config = dict(
    n_layer=14,
    rope_fraction=0.25,
    qk_norm=False,
    init_std_up=0.0328,
    init_std_down=0.0,
    lr=0.00202,
    weight_decay=0.1,
    schedule='wsd',
    decay_shape='linear',
    batch_tokens=65536,
)
Each number is 200 + 40 x the weight over its row's rms, rounded and kept within 0 to 999. Layers, rows and columns count from 0. The size before them is the row's rms in percent of the matrix's.

# layer 2 attention value, 256x256, rms 0.0802, rows 43-63, columns 128-191
092,202,217,184,226,202,186,187,138,208,192,244,241,214,191,231,190,214,203,193,208,184,231,245,196,202,265,206,164,165,186,184,165,226,232,217,105,155,152,206,180,192,125,159,252,206,125,207,220,110,192,189,240,253,241,207,167,277,165,238,169,252,206,97,100
095,236,120,163,220,152,218,152,190,208,195,196,215,191,133,192,147,196,206,163,217,189,194,249,94,242,193,156,241,191,164,162,149,174,174,182,163,199,186,240,251,236,279,223,147,144,193,214,142,198,210,200,208,196,188,163,241,223,237,224,224,165,232,200,117
097,181,165,204,198,191,182,232,150,160,251,218,137,187,230,234,251,219,214,261,237,222,154,219,258,227,174,129,277,173,199,177,129,204,219,285,260,153,212,178,182,187,173,227,121,170,171,214,228,200,211,151,246,230,195,238,222,194,191,194,199,248,197,117,221
101,228,294,202,214,213,171,249,184,215,269,244,221,193,238,197,132,179,183,258,180,167,100,195,216,216,278,195,218,286,216,206,119,201,177,176,177,217,248,179,198,162,256,164,253,188,174,194,203,187,196,186,250,178,202,194,208,163,177,204,168,163,131,229,123
101,151,253,126,256,249,203,141,249,148,225,203,192,258,200,272,194,123,212,183,185,140,191,196,244,160,230,239,127,192,177,189,176,153,212,157,229,216,191,158,205,202,211,223,222,204,202,267,259,218,127,190,110,174,208,219,179,245,189,181,247,182,228,200,146
101,219,182,190,157,182,231,252,264,213,156,209,186,230,128,205,207,144,254,123,208,186,247,216,176,173,172,224,233,195,159,174,230,210,282,118,93,194,183,318,213,238,94,202,202,300,199,214,227,221,226,163,131,228,161,224,229,275,248,207,164,203,201,213,199
099,194,126,232,193,208,188,182,268,168,156,198,210,179,161,201,209,298,254,115,240,201,237,253,128,234,164,142,217,143,150,207,196,166,211,197,280,172,214,206,224,197,222,205,239,209,251,172,247,200,269,230,164,204,196,226,239,214,165,229,145,199,171,261,268
103,294,131,265,204,180,177,186,190,169,207,208,114,183,236,153,241,248,217,239,35,198,218,231,260,234,199,194,203,198,150,244,248,214,184,272,214,244,192,87,208,207,236,216,148,185,145,178,157,216,183,202,237,165,190,219,149,152,183,208,220,146,212,197,208
092,203,208,242,188,239,234,175,302,152,145,221,197,214,167,199,186,293,170,179,205,131,169,341,138,198,147,184,203,240,185,104,172,213,208,135,145,199,187,210,211,202,117,159,199,117,224,147,299,204,165,213,167,207,169,216,214,173,169,213,279,285,250,146,238
093,199,175,123,204,202,130,176,204,250,236,172,227,185,232,142,121,214,197,204,248,230,187,148,281,181,156,253,184,179,223,164,141,239,197,301,167,160,198,203,149,214,256,241,168,119,202,254,175,229,173,188,267,220,158,170,182,199,207,209,201,195,258,185,200
092,195,260,234,232,186,153,260,179,192,165,140,217,84,231,194,209,183,225,288,239,246,219,118,239,177,198,204,219,239,217,240,293,218,223,168,202,225,217,197,109,200,220,208,206,197,168,196,172,189,218,196,189,185,190,184,235,220,191,175,165,131,162,187,252
097,254,178,184,278,239,154,215,182,195,214,236,187,299,284,178,193,196,194,193,161,266,253,153,275,259,249,154,194,158,207,206,282,246,198,185,139,206,197,143,263,209,178,202,248,280,177,187,153,202,165,212,201,154,117,219,159,168,170,157,121,128,137,237,237
099,176,224,169,219,226,191,229,169,216,103,247,173,283,234,208,159,166,291,204,247,225,250,227,283,198,127,253,202,129,214,177,222,252,234,194,227,176,218,285,187,243,140,255,272,164,224,167,239,213,150,200,258,220,201,291,193,224,164,259,184,175,192,155,140
093,208,241,242,265,224,216,160,194,256,211,203,204,104,225,165,156,154,207,248,247,161,183,260,179,228,160,157,291,251,240,192,121,206,179,221,245,133,194,255,200,171,230,132,162,215,220,183,236,213,272,191,241,217,158,208,158,216,202,183,200,222,221,263,225
083,226,188,204,127,207,238,228,206,232,152,218,196,233,185,131,190,260,239,101,109,168,176,191,158,190,217,86,212,129,220,235,182,227,168,174,194,218,173,184,159,212,180,198,283,230,206,193,245,235,139,221,178,150,254,239,231,177,183,205,166,149,174,166,204
098,254,147,241,102,241,167,180,136,248,157,148,183,242,182,154,137,238,233,272,184,129,233,224,180,233,192,170,175,267,173,216,256,167,214,143,241,294,211,220,193,174,232,114,188,192,221,177,216,237,194,158,213,126,196,228,272,170,232,203,242,189,175,241,253
107,250,218,173,208,184,189,165,303,212,289,227,173,149,200,204,214,180,203,178,166,197,99,210,191,187,195,218,115,244,224,118,108,231,174,250,193,122,188,178,208,177,171,161,199,234,199,225,193,193,247,216,199,242,130,226,112,177,203,202,248,178,305,204,234
097,227,207,182,202,166,172,249,197,163,228,204,249,191,195,217,201,197,145,233,215,222,221,190,225,167,234,254,195,201,138,177,213,124,186,198,142,177,166,169,207,192,199,226,182,107,206,235,205,201,206,216,165,251,223,116,217,214,224,194,168,255,211,158,193
079,231,228,115,207,190,210,196,164,167,204,209,167,224,231,226,226,194,187,179,168,170,185,268,179,234,264,217,318,160,227,164,90,209,176,199,222,142,228,170,208,177,201,158,216,193,222,189,229,194,121,190,204,257,208,174,128,189,151,172,170,116,198,297,230
093,240,187,132,175,199,210,232,143,224,200,199,193,209,287,255,181,219,156,198,261,189,149,232,142,205,297,249,232,254,262,158,194,188,139,158,216,226,264,221,216,187,194,130,172,154,207,196,73,232,223,212,203,246,191,174,248,135,185,183,185,159,176,208,182
096,215,256,159,230,221,192,152,225,192,192,230,117,136,191,252,181,139,242,256,295,187,199,280,212,206,181,200,299,166,156,178,114,150,210,267,150,188,205,216,172,173,115,236,221,179,201,178,223,240,169,193,187,184,205,226,190,233,217,196,181,152,232,183,214
# layer 2 attention output (transposed), 256x256, rms 0.0819, rows 43-63, columns 128-191
092,201,135,205,155,112,170,208,254,169,210,195,161,254,150,260,272,168,180,255,227,169,214,181,179,197,192,157,157,202,265,189,189,198,192,218,189,268,269,198,190,125,111,150,218,283,129,222,233,154,192,237,223,214,245,173,150,269,173,164,225,182,273,180,228
096,136,221,199,262,252,304,209,210,136,197,159,255,155,228,175,239,145,291,200,112,179,230,284,180,176,282,215,236,180,244,174,308,166,181,190,186,195,168,197,233,75,147,207,168,238,199,180,195,179,202,199,212,212,210,220,125,201,195,230,188,234,212,203,244
100,231,218,194,245,99,182,170,204,204,249,137,244,266,266,218,209,256,152,257,122,247,166,188,253,175,236,212,245,112,202,201,150,232,197,152,165,207,209,273,178,200,135,233,123,272,210,183,193,191,200,251,189,223,225,180,148,184,172,270,196,182,111,191,168
098,222,236,274,153,153,189,141,174,171,201,257,145,175,187,282,194,202,261,192,196,230,214,260,178,252,247,218,132,137,188,257,177,174,196,178,218,221,223,249,251,136,140,211,214,129,194,132,179,234,217,188,107,155,226,194,165,217,156,208,234,163,219,215,171
103,174,227,207,219,247,205,193,236,216,190,166,111,172,201,268,221,193,215,244,206,201,258,254,245,257,164,183,283,182,225,210,193,160,183,244,196,161,222,199,217,208,209,123,187,230,179,227,191,292,142,179,188,216,164,144,186,189,223,201,163,248,214,256,187
101,215,168,154,111,283,227,219,213,213,217,217,191,179,170,163,293,147,200,177,164,142,293,160,223,172,183,183,175,228,276,219,271,255,204,208,200,196,155,142,122,205,207,159,261,201,217,295,149,207,219,197,223,207,169,230,268,178,198,215,232,225,233,175,263
098,219,169,182,202,222,178,249,148,250,256,220,262,286,152,193,179,206,166,208,211,260,197,237,192,145,255,233,200,271,189,158,239,190,269,187,205,231,175,128,189,31,247,162,122,209,117,274,245,214,226,162,219,227,251,199,167,250,267,223,208,183,225,160,247
104,211,238,219,221,132,110,241,164,199,160,219,183,240,245,196,150,130,168,291,169,138,109,154,169,186,153,160,235,251,201,231,179,165,212,182,200,166,223,214,266,334,141,235,203,197,235,165,191,184,162,198,228,229,181,227,202,248,152,218,182,256,217,172,190
096,255,210,206,257,223,239,193,241,193,210,228,185,188,254,221,183,215,157,240,132,215,261,169,213,213,136,164,168,226,219,232,203,268,183,160,188,249,227,205,251,94,235,164,150,227,46,252,159,232,233,259,192,245,145,281,212,217,206,156,199,194,165,217,185
092,211,244,137,260,116,222,127,268,202,219,157,200,235,203,171,202,274,213,152,250,211,202,192,246,205,265,180,236,197,165,201,211,118,191,168,206,246,127,259,193,362,206,191,210,281,239,164,205,154,199,215,173,203,216,177,114,114,204,138,183,136,162,146,217
095,96,248,176,188,221,154,214,151,185,167,192,234,202,171,218,164,209,124,210,200,225,168,150,219,188,211,159,177,217,228,230,177,191,252,195,196,166,116,239,195,263,178,214,238,179,290,259,168,174,206,209,277,176,199,150,204,185,207,194,223,218,145,234,132
099,212,151,203,141,220,83,244,106,247,212,218,163,195,170,126,184,214,200,171,259,192,129,151,137,174,215,244,189,207,159,173,130,153,200,193,240,131,234,215,188,136,160,179,203,108,204,143,282,170,199,159,190,253,206,163,218,206,102,199,205,229,246,181,208
098,228,173,229,184,129,190,199,220,197,226,173,215,202,202,192,215,279,189,220,240,274,210,105,173,241,237,121,175,156,220,223,184,196,258,200,228,261,184,247,144,346,165,156,265,224,172,210,214,231,170,198,191,227,266,121,184,206,254,140,224,210,192,176,263
096,151,193,260,162,206,208,235,141,207,256,248,136,178,200,196,200,257,243,186,222,159,253,227,173,158,164,236,89,147,239,226,223,175,170,184,197,219,175,200,286,300,149,212,183,112,192,157,189,165,250,258,146,125,224,198,228,245,172,180,275,142,194,172,178
086,253,164,245,242,189,165,176,225,199,151,223,189,224,206,200,232,187,224,185,196,177,100,216,135,180,229,206,189,288,212,213,149,291,240,220,160,220,181,130,218,199,227,248,173,197,134,228,257,208,224,179,223,214,169,200,155,261,158,197,145,244,206,229,228
099,207,261,300,279,288,175,190,254,172,119,280,152,190,209,178,153,194,181,218,220,226,201,193,148,212,147,109,203,259,154,239,214,263,176,182,206,163,192,195,279,281,182,234,191,149,211,219,203,295,162,163,183,210,216,224,202,133,187,186,155,252,162,203,235
105,262,135,206,206,188,232,188,214,211,237,109,195,165,203,188,192,271,240,167,206,163,171,201,157,162,255,250,202,146,169,208,184,156,186,169,243,271,211,208,238,139,295,206,179,263,209,108,217,250,243,175,155,184,151,269,188,212,194,196,172,220,170,145,164
095,290,169,136,242,176,251,161,202,219,172,190,217,253,206,212,205,190,162,241,208,176,150,171,261,129,188,164,231,230,166,211,136,219,152,188,200,238,230,238,143,72,185,214,188,211,228,215,138,209,255,234,218,245,176,199,189,195,213,217,170,213,231,219,203
086,216,211,198,163,132,239,203,166,226,208,176,236,243,181,274,215,107,214,268,177,163,275,283,150,176,177,187,145,162,192,194,241,198,208,159,227,211,230,176,173,207,155,182,176,215,212,233,202,194,278,173,207,235,247,206,205,245,181,211,199,157,261,186,210
096,155,187,224,206,142,206,206,170,118,164,237,229,145,167,278,165,139,220,219,203,201,257,260,209,240,214,202,192,192,257,209,247,184,174,168,210,145,198,290,185,266,92,173,185,152,207,237,112,190,167,206,161,138,254,204,262,196,222,200,211,107,156,237,169
097,228,238,187,170,134,163,208,212,210,235,140,204,162,227,273,217,257,205,292,139,191,257,200,182,172,213,144,204,109,258,243,173,118,260,173,243,216,201,227,212,106,134,109,135,251,201,143,180,233,215,184,250,173,166,159,179,258,236,180,185,190,206,219,141
# layer 2 attention query, 256x256, rms 0.0789, rows 64-97, columns 128-191
088,170,254,249,190,195,161,223,205,280,141,131,231,207,222,196,159,183,214,252,280,199,220,147,208,175,167,226,114,146,157,210,185,197,176,229,245,202,266,165,163,245,152,131,186,186,266,272,191,304,197,220,159,213,114,154,143,199,218,176,196,200,220,202,196
088,161,211,261,215,215,162,243,177,231,178,126,180,218,143,196,210,262,241,238,271,254,185,167,255,175,165,227,194,244,234,160,165,190,194,216,210,213,171,154,193,277,265,149,207,173,263,227,200,233,150,245,147,173,133,176,181,241,224,140,215,187,146,96,165
101,179,235,252,206,253,147,271,173,235,148,121,210,219,218,187,193,230,238,239,249,267,208,154,196,171,180,246,182,199,192,199,189,218,180,233,190,212,201,159,158,287,247,181,195,185,237,258,223,228,160,244,153,167,173,173,166,268,200,197,201,182,174,123,159
063,208,154,119,215,265,203,195,206,293,164,196,216,276,266,214,198,216,131,211,240,254,163,203,154,122,208,200,225,140,234,200,208,177,230,252,114,231,218,170,151,240,195,176,163,167,134,168,260,189,184,255,191,148,223,230,240,195,209,174,256,162,202,122,156
222,146,231,263,186,182,123,226,197,254,193,95,216,231,241,219,175,239,235,207,254,256,209,160,214,211,176,225,196,228,183,190,206,196,170,251,267,234,260,168,128,254,209,167,202,207,261,275,202,228,151,256,168,199,180,178,175,239,228,170,183,194,163,151,185
115,179,213,224,157,170,159,236,168,222,192,137,217,206,213,187,217,223,238,176,239,245,149,144,208,167,143,188,199,272,195,159,167,216,189,227,216,236,284,227,152,249,253,141,168,195,289,182,185,208,155,211,160,209,178,167,164,122,266,170,188,194,203,194,188
089,180,220,222,139,218,202,247,223,244,218,181,223,174,281,177,265,226,197,225,234,210,249,233,195,205,274,183,209,237,117,228,257,186,134,182,249,200,191,239,143,209,214,216,184,162,334,183,219,232,246,154,214,130,249,240,234,206,203,199,125,118,172,223,179
086,263,182,170,202,175,175,146,270,250,194,236,236,150,185,153,201,257,203,256,167,178,160,183,219,179,211,161,153,212,243,157,211,225,199,218,173,235,201,283,150,176,108,183,156,261,194,154,213,252,213,198,143,170,116,186,217,223,239,123,202,206,163,161,189
188,142,263,272,178,197,171,214,215,261,186,126,201,222,180,207,190,226,201,215,254,291,181,182,252,191,186,214,150,247,160,174,193,219,214,211,253,238,248,176,183,241,205,179,218,158,257,238,178,234,159,213,185,177,171,159,151,246,182,145,211,186,148,146,205
080,240,187,192,201,167,220,160,205,125,283,265,173,163,206,231,216,223,166,149,163,182,229,231,168,240,195,172,250,204,189,196,183,176,190,162,214,177,206,229,237,147,185,215,253,217,134,143,230,156,189,191,241,244,242,199,228,195,174,241,196,181,215,213,214
054,221,171,155,157,213,225,232,150,130,259,206,218,163,151,180,241,182,207,154,182,125,235,211,242,183,228,236,173,198,219,266,176,220,167,141,219,202,196,236,284,146,260,193,251,204,207,166,157,145,157,165,276,227,233,203,214,200,196,241,180,212,259,230,211
092,118,211,234,164,189,119,243,197,266,186,119,213,272,211,210,192,201,247,245,255,214,201,100,187,193,210,223,152,240,191,220,185,242,156,194,233,227,241,153,156,304,222,172,189,185,243,225,126,227,201,237,189,197,219,167,119,190,242,144,154,190,114,87,171
052,192,155,187,163,156,203,189,219,192,272,183,235,156,208,195,168,170,197,116,182,176,175,211,236,208,165,182,227,240,273,194,190,208,213,189,263,236,250,214,240,156,204,197,252,240,195,168,186,165,178,168,218,231,204,188,212,181,248,199,202,218,185,327,254
090,172,197,244,221,225,216,195,149,109,130,167,251,161,178,205,192,277,229,217,254,242,185,236,213,246,226,265,198,209,249,191,195,153,187,264,279,142,259,181,187,181,258,214,150,204,211,226,217,161,140,167,151,200,200,197,251,219,218,201,173,188,161,208,234
080,132,174,177,66,157,257,189,163,164,217,189,281,122,252,200,199,195,204,178,227,278,185,222,213,117,133,157,132,195,273,218,209,203,219,230,179,221,249,290,217,230,191,217,188,168,204,297,102,166,209,159,217,225,224,149,242,176,244,229,237,207,184,159,247
093,170,234,206,233,257,134,199,248,233,168,233,173,195,147,117,164,205,234,188,204,137,245,154,205,157,178,224,208,167,191,120,198,187,183,196,82,205,160,197,159,208,160,145,255,297,187,160,252,196,188,248,191,241,185,213,160,241,176,243,197,158,140,143,146
086,170,145,155,279,226,243,222,200,232,172,167,113,196,252,183,144,219,222,197,163,195,197,180,111,256,164,257,183,196,158,204,216,214,239,192,231,242,177,133,174,215,254,200,198,191,215,146,199,202,114,200,227,245,181,133,240,339,177,253,198,140,196,184,149
087,170,232,273,202,195,136,196,282,217,147,183,248,228,194,273,152,143,198,216,222,200,210,180,188,293,173,234,259,200,206,247,213,210,179,158,163,200,163,202,210,179,170,218,227,193,162,210,249,198,254,178,240,190,252,223,218,163,120,265,199,158,243,139,156
084,245,157,114,214,209,211,113,212,122,183,204,201,223,226,168,177,167,258,125,175,141,218,181,254,146,116,191,143,302,165,203,198,188,241,233,200,234,180,264,245,223,86,190,257,168,160,221,201,195,203,152,205,222,205,193,184,169,170,126,163,214,222,198,242
087,213,225,253,147,185,253,188,202,229,193,188,262,172,186,227,187,200,211,198,220,229,264,259,181,247,167,227,203,195,217,291,218,222,158,159,221,231,166,151,215,218,253,151,218,169,159,190,191,97,283,133,207,197,199,220,146,163,157,215,198,170,169,239,202
083,273,183,225,182,182,270,178,222,152,224,195,200,180,219,165,160,263,187,231,209,193,120,178,148,117,160,169,233,266,238,171,209,179,245,150,128,197,243,173,289,201,209,170,238,247,129,123,175,239,183,173,209,196,228,189,295,166,248,179,218,231,260,134,243
084,162,207,155,191,202,180,203,206,171,196,217,209,203,252,197,230,138,165,159,90,152,219,212,281,242,195,238,164,257,166,233,236,128,211,204,238,209,146,241,143,199,183,207,173,229,237,207,171,264,233,233,217,187,155,203,125,256,141,198,189,251,189,228,203
084,152,167,196,182,205,251,227,217,175,218,191,153,227,228,216,206,186,163,174,239,239,207,268,207,220,282,177,196,131,105,211,177,276,251,209,166,293,154,180,183,202,177,156,230,194,162,191,208,207,234,200,184,162,202,269,234,188,140,160,204,155,238,209,190
085,183,175,144,110,153,225,217,201,254,261,221,275,151,186,192,190,263,206,186,208,222,209,122,243,239,211,179,123,194,255,250,206,264,224,209,227,117,235,173,242,165,113,201,119,187,180,280,178,168,248,188,152,215,228,149,251,273,197,224,174,211,186,242,282
101,151,144,219,236,163,184,207,183,269,209,206,155,180,255,248,269,158,227,244,219,190,244,194,83,177,224,211,179,150,124,190,179,184,228,126,169,212,146,192,156,186,173,257,180,200,194,186,194,212,135,226,201,193,277,174,219,340,169,263,146,185,161,259,197
085,238,257,154,283,264,200,161,245,251,157,185,195,176,188,234,167,196,187,134,205,269,279,131,193,203,153,229,233,173,213,218,179,186,190,162,125,261,254,219,250,221,184,256,270,263,238,92,167,254,218,173,239,254,205,203,142,253,158,213,185,203,185,209,221
084,143,186,283,120,182,215,187,224,172,237,198,118,223,224,244,173,181,182,123,170,244,187,209,152,245,127,194,178,184,293,180,159,280,201,245,197,223,204,146,209,154,185,203,175,134,220,235,260,239,157,143,167,191,233,209,128,191,189,168,230,185,255,231,261
088,265,203,149,252,169,186,149,195,189,135,208,236,144,194,137,159,281,190,251,205,239,149,240,223,148,202,231,234,223,214,208,296,173,238,237,234,150,243,246,293,180,198,147,209,159,153,152,180,179,192,265,191,170,127,229,225,222,208,221,208,195,192,207,236
090,265,240,218,193,172,170,203,206,156,227,203,188,248,192,202,242,203,221,84,252,197,188,186,249,183,183,235,249,209,142,195,176,275,136,224,223,303,174,215,250,197,172,172,243,155,209,197,253,217,209,155,112,169,214,221,217,90,177,166,195,151,109,205,224
088,167,182,224,193,283,212,243,149,211,240,201,199,152,254,220,273,134,155,264,213,229,235,213,158,143,270,191,222,100,184,182,158,194,237,245,173,218,138,260,135,203,211,162,205,223,182,208,190,168,154,224,193,185,187,245,196,223,246,231,135,188,186,110,198
089,246,238,266,189,193,203,102,107,154,181,189,162,237,147,179,193,160,201,180,224,308,182,225,222,198,175,183,229,231,209,171,131,178,177,255,226,274,206,199,227,205,213,182,215,129,249,178,214,196,263,175,177,204,181,140,117,181,250,167,193,227,219,263,226
092,106,135,217,197,195,227,191,158,133,101,159,112,197,201,216,228,213,172,196,175,203,122,241,182,228,237,202,99,135,169,193,202,192,178,147,185,262,282,200,278,198,176,228,135,166,204,196,276,248,179,161,106,234,202,189,145,284,200,271,203,188,221,279,235
090,154,209,158,190,213,223,122,167,154,153,226,252,225,182,190,244,201,156,211,191,158,249,227,301,136,199,205,157,234,159,158,170,191,266,134,270,280,167,224,204,224,247,214,160,183,114,224,141,236,225,207,260,255,281,267,158,146,219,182,213,238,219,219,178
085,118,171,110,272,187,207,287,190,207,195,170,135,155,167,174,164,160,243,260,170,200,250,145,232,214,179,242,250,209,300,200,115,210,178,213,185,150,132,258,213,232,181,208,180,199,184,240,262,219,281,197,220,243,182,170,254,206,189,263,189,236,208,186,228
# layer 2 attention key, 256x256, rms 0.0817, rows 64-96, columns 128-191
109,235,172,145,185,250,259,140,179,143,207,275,177,162,208,218,209,179,166,180,155,171,175,240,180,201,251,170,212,251,202,203,191,219,250,173,172,212,151,208,241,139,196,232,196,220,126,150,217,182,221,161,241,213,224,266,232,178,229,220,221,178,219,207,194
075,170,190,241,180,158,131,262,244,256,217,137,241,212,219,204,199,220,238,220,228,221,246,180,190,243,180,244,210,193,194,154,218,157,172,160,199,190,259,200,177,260,226,207,225,198,235,276,189,141,185,231,170,253,137,160,195,213,214,220,218,244,179,238,228
067,152,178,238,197,155,115,249,236,278,211,137,200,200,221,225,214,246,277,235,217,238,227,153,195,232,194,214,166,208,203,143,225,197,159,201,237,196,278,207,183,243,219,168,163,202,245,250,195,141,184,273,214,244,159,163,198,210,215,181,223,194,182,243,239
152,138,232,237,191,144,143,216,228,267,191,129,175,227,184,263,175,235,270,244,221,212,189,137,216,204,199,234,199,208,209,171,214,243,133,221,205,220,264,167,172,284,233,162,176,209,253,258,183,177,151,238,212,231,158,214,156,184,263,173,187,212,155,201,196
060,245,156,166,192,258,263,163,161,124,218,258,147,202,206,158,214,171,144,189,160,138,169,215,207,173,203,197,199,251,212,200,234,193,250,186,184,217,153,207,250,190,182,191,202,158,158,157,217,182,202,160,223,172,248,220,253,136,190,227,209,225,187,238,194
068,215,200,130,201,229,198,104,162,212,199,235,196,142,223,193,236,164,186,178,193,180,166,231,201,216,210,203,193,259,202,194,236,187,252,167,131,172,160,221,222,212,185,217,167,172,171,196,230,143,225,160,270,234,221,193,238,236,172,233,218,159,216,259,224
084,216,220,209,181,198,188,182,253,231,223,238,188,161,190,206,252,198,164,200,166,166,185,193,249,169,232,200,171,211,219,159,121,172,212,194,191,198,257,177,239,176,109,241,162,243,75,153,144,174,198,238,259,237,230,212,112,216,233,190,238,196,201,200,164
083,192,259,151,194,214,304,197,220,151,216,157,216,216,138,228,90,218,161,210,207,126,198,286,175,202,206,172,190,203,222,201,186,124,158,197,224,204,180,166,225,181,250,176,238,133,208,126,192,161,222,162,200,179,123,229,196,153,254,177,247,160,201,221,164
146,114,236,232,194,145,143,249,212,231,177,117,220,203,216,232,175,243,238,232,238,236,188,172,188,210,167,230,178,169,210,224,154,186,142,208,234,190,299,183,167,276,189,206,195,226,253,267,175,190,186,272,156,219,143,196,160,208,237,165,189,205,182,151,198
101,257,181,172,218,231,254,136,184,122,193,255,180,229,211,176,224,135,126,186,143,172,185,204,211,212,213,185,222,215,181,205,236,191,259,214,180,201,124,239,235,128,187,214,186,210,143,138,195,246,233,146,213,186,248,211,205,195,147,256,201,206,239,235,216
128,222,186,170,249,233,246,171,217,148,189,275,185,206,237,202,204,144,143,177,167,214,206,245,182,199,228,161,248,145,192,212,240,202,249,213,197,200,145,209,229,112,168,257,179,238,155,121,193,231,200,167,212,165,237,212,246,227,166,250,211,174,223,198,202
040,127,211,211,214,240,182,234,245,265,172,159,213,153,184,282,241,264,214,224,195,211,220,209,189,239,205,302,203,185,241,196,191,204,180,160,266,208,163,216,199,213,233,217,226,201,220,188,196,126,183,221,258,235,203,225,297,236,194,154,263,233,245,250,266
240,243,174,143,208,247,254,147,178,135,177,287,163,198,201,184,223,155,145,169,172,162,196,239,197,198,228,171,233,203,181,219,221,196,266,188,163,202,131,215,245,111,186,233,185,207,144,123,216,214,214,151,226,170,246,221,233,198,173,248,201,194,223,218,206
145,260,186,154,223,226,264,194,208,150,214,296,176,223,178,203,228,161,121,164,178,174,212,261,199,177,219,167,224,185,173,203,209,203,253,197,132,209,131,195,236,99,184,210,196,203,147,115,252,217,235,113,213,210,233,223,215,129,191,232,212,193,249,196,198
080,175,183,258,239,167,187,189,266,208,184,225,145,242,171,224,216,195,238,197,190,194,167,252,101,144,242,177,182,180,203,221,214,198,289,196,229,206,196,141,173,185,195,176,203,248,249,173,271,163,209,210,197,237,160,265,288,177,101,182,246,177,252,282,232
088,248,178,182,182,178,230,128,176,187,215,193,172,190,192,185,138,197,167,190,179,192,210,262,188,269,197,228,245,195,227,203,205,120,205,163,207,233,157,230,231,189,236,175,168,190,203,100,229,235,157,209,153,215,214,226,176,208,200,217,211,211,230,287,237
084,135,199,162,161,156,167,175,163,217,283,156,245,268,257,120,189,198,198,161,212,190,221,153,299,186,166,171,202,210,253,182,233,219,134,213,201,134,225,302,167,214,127,204,226,188,254,194,118,253,176,252,242,180,215,188,229,230,217,220,144,213,204,196,185
086,214,237,273,213,217,221,201,226,269,149,206,174,207,159,201,181,258,182,249,193,201,145,139,129,200,194,144,227,131,199,183,195,208,218,223,238,198,246,177,133,246,206,188,154,208,140,215,175,237,180,264,202,217,207,179,133,224,196,178,196,220,236,176,201
078,260,228,232,209,234,259,242,218,180,204,232,165,148,238,212,134,158,200,185,219,149,211,290,164,213,191,252,211,205,220,225,165,153,209,156,224,113,184,243,272,170,233,182,187,101,209,145,220,192,233,217,163,210,144,159,314,146,263,224,235,246,204,299,284
085,231,222,182,268,177,202,208,204,140,171,228,145,265,170,176,219,189,161,211,218,213,259,241,179,199,211,226,222,197,173,224,215,94,228,203,108,174,213,188,219,177,128,267,215,236,113,196,264,255,248,143,232,196,214,204,235,207,206,195,235,220,190,284,252
078,147,156,119,194,104,111,146,156,207,223,123,212,171,207,233,252,157,188,224,166,225,154,162,209,222,185,227,136,246,212,252,201,174,211,171,217,165,212,238,221,206,247,186,191,147,180,283,170,131,192,274,165,237,163,161,213,289,222,229,224,126,161,228,211
083,278,205,175,220,263,248,216,196,130,188,272,163,250,174,187,129,255,153,178,194,144,198,249,160,165,203,169,240,173,211,193,129,235,237,189,254,204,268,175,183,210,148,200,175,181,184,136,222,291,260,209,174,155,212,282,218,148,219,220,222,208,233,223,218
080,193,205,206,195,212,223,180,218,160,201,213,192,233,170,202,211,155,186,191,196,218,184,174,260,166,202,146,237,307,243,230,205,110,188,273,182,159,174,228,285,253,192,201,239,199,183,207,173,224,255,221,194,223,192,263,139,287,228,238,131,299,193,201,197
081,238,269,257,258,187,242,260,205,124,200,235,202,150,160,222,235,130,207,114,165,186,224,284,146,197,213,215,256,199,158,204,211,172,223,241,176,182,212,143,151,157,266,198,267,182,286,184,216,212,218,110,205,215,195,244,245,157,168,155,226,147,245,204,130
096,152,203,229,152,192,184,205,164,247,208,114,170,200,269,186,213,226,226,161,187,208,221,192,284,173,142,167,143,211,283,220,168,124,187,199,276,170,272,238,217,251,232,199,284,205,197,208,139,215,174,249,217,181,211,174,224,191,199,136,147,185,242,169,154
082,168,269,205,136,220,211,187,180,220,266,220,171,198,235,196,209,197,274,176,140,235,202,150,177,238,220,233,227,208,159,119,194,191,185,234,218,229,172,212,198,261,161,192,217,171,178,281,262,221,201,213,200,218,162,126,182,233,173,211,127,206,238,253,195
081,175,227,173,244,183,240,174,176,200,156,310,206,220,190,251,196,144,208,231,205,245,153,150,245,172,231,234,244,197,158,180,267,230,227,246,108,192,110,193,213,215,201,201,241,180,209,227,187,174,152,217,206,232,204,201,121,250,172,176,208,283,227,113,145
085,199,106,153,230,199,204,275,171,139,207,213,230,229,203,252,209,149,211,141,170,190,286,245,152,228,203,254,207,208,198,258,148,208,154,128,176,216,244,212,146,174,196,193,235,143,258,202,199,173,104,243,108,216,201,188,247,230,238,244,145,125,115,185,179
086,259,259,189,193,204,183,211,237,179,185,220,239,143,173,159,146,153,200,183,194,172,232,225,225,251,188,218,187,209,238,238,209,219,228,180,162,181,164,140,233,150,200,262,160,191,139,148,241,108,225,193,210,281,182,132,207,182,195,299,228,234,188,195,144
084,140,177,286,184,207,148,223,243,227,199,184,214,271,194,237,182,183,202,228,171,231,151,144,228,238,265,202,226,172,263,152,217,220,204,228,195,235,146,193,170,204,201,202,187,208,191,272,204,244,133,197,194,221,206,188,135,235,146,152,175,244,204,174,206
086,320,262,147,254,233,240,253,232,273,178,219,259,185,220,200,239,166,217,224,230,226,213,263,187,133,197,188,139,226,167,160,188,258,163,225,211,164,163,221,245,217,189,259,212,228,183,207,203,182,246,214,167,205,148,208,212,119,177,157,205,254,182,220,155
090,228,220,203,244,198,156,166,180,287,248,228,245,264,220,224,193,216,238,164,190,230,268,208,212,162,146,146,196,190,206,154,237,189,191,248,243,195,168,167,150,182,174,154,219,153,159,219,231,242,221,185,221,218,200,191,160,206,225,199,228,210,230,241,144
085,176,215,222,225,236,173,269,253,229,233,216,108,148,213,229,179,278,311,154,186,216,217,176,197,172,174,216,221,185,194,290,127,127,201,273,230,193,174,146,159,178,199,175,279,175,272,198,275,151,224,188,212,224,195,236,212,225,233,220,110,145,229,242,243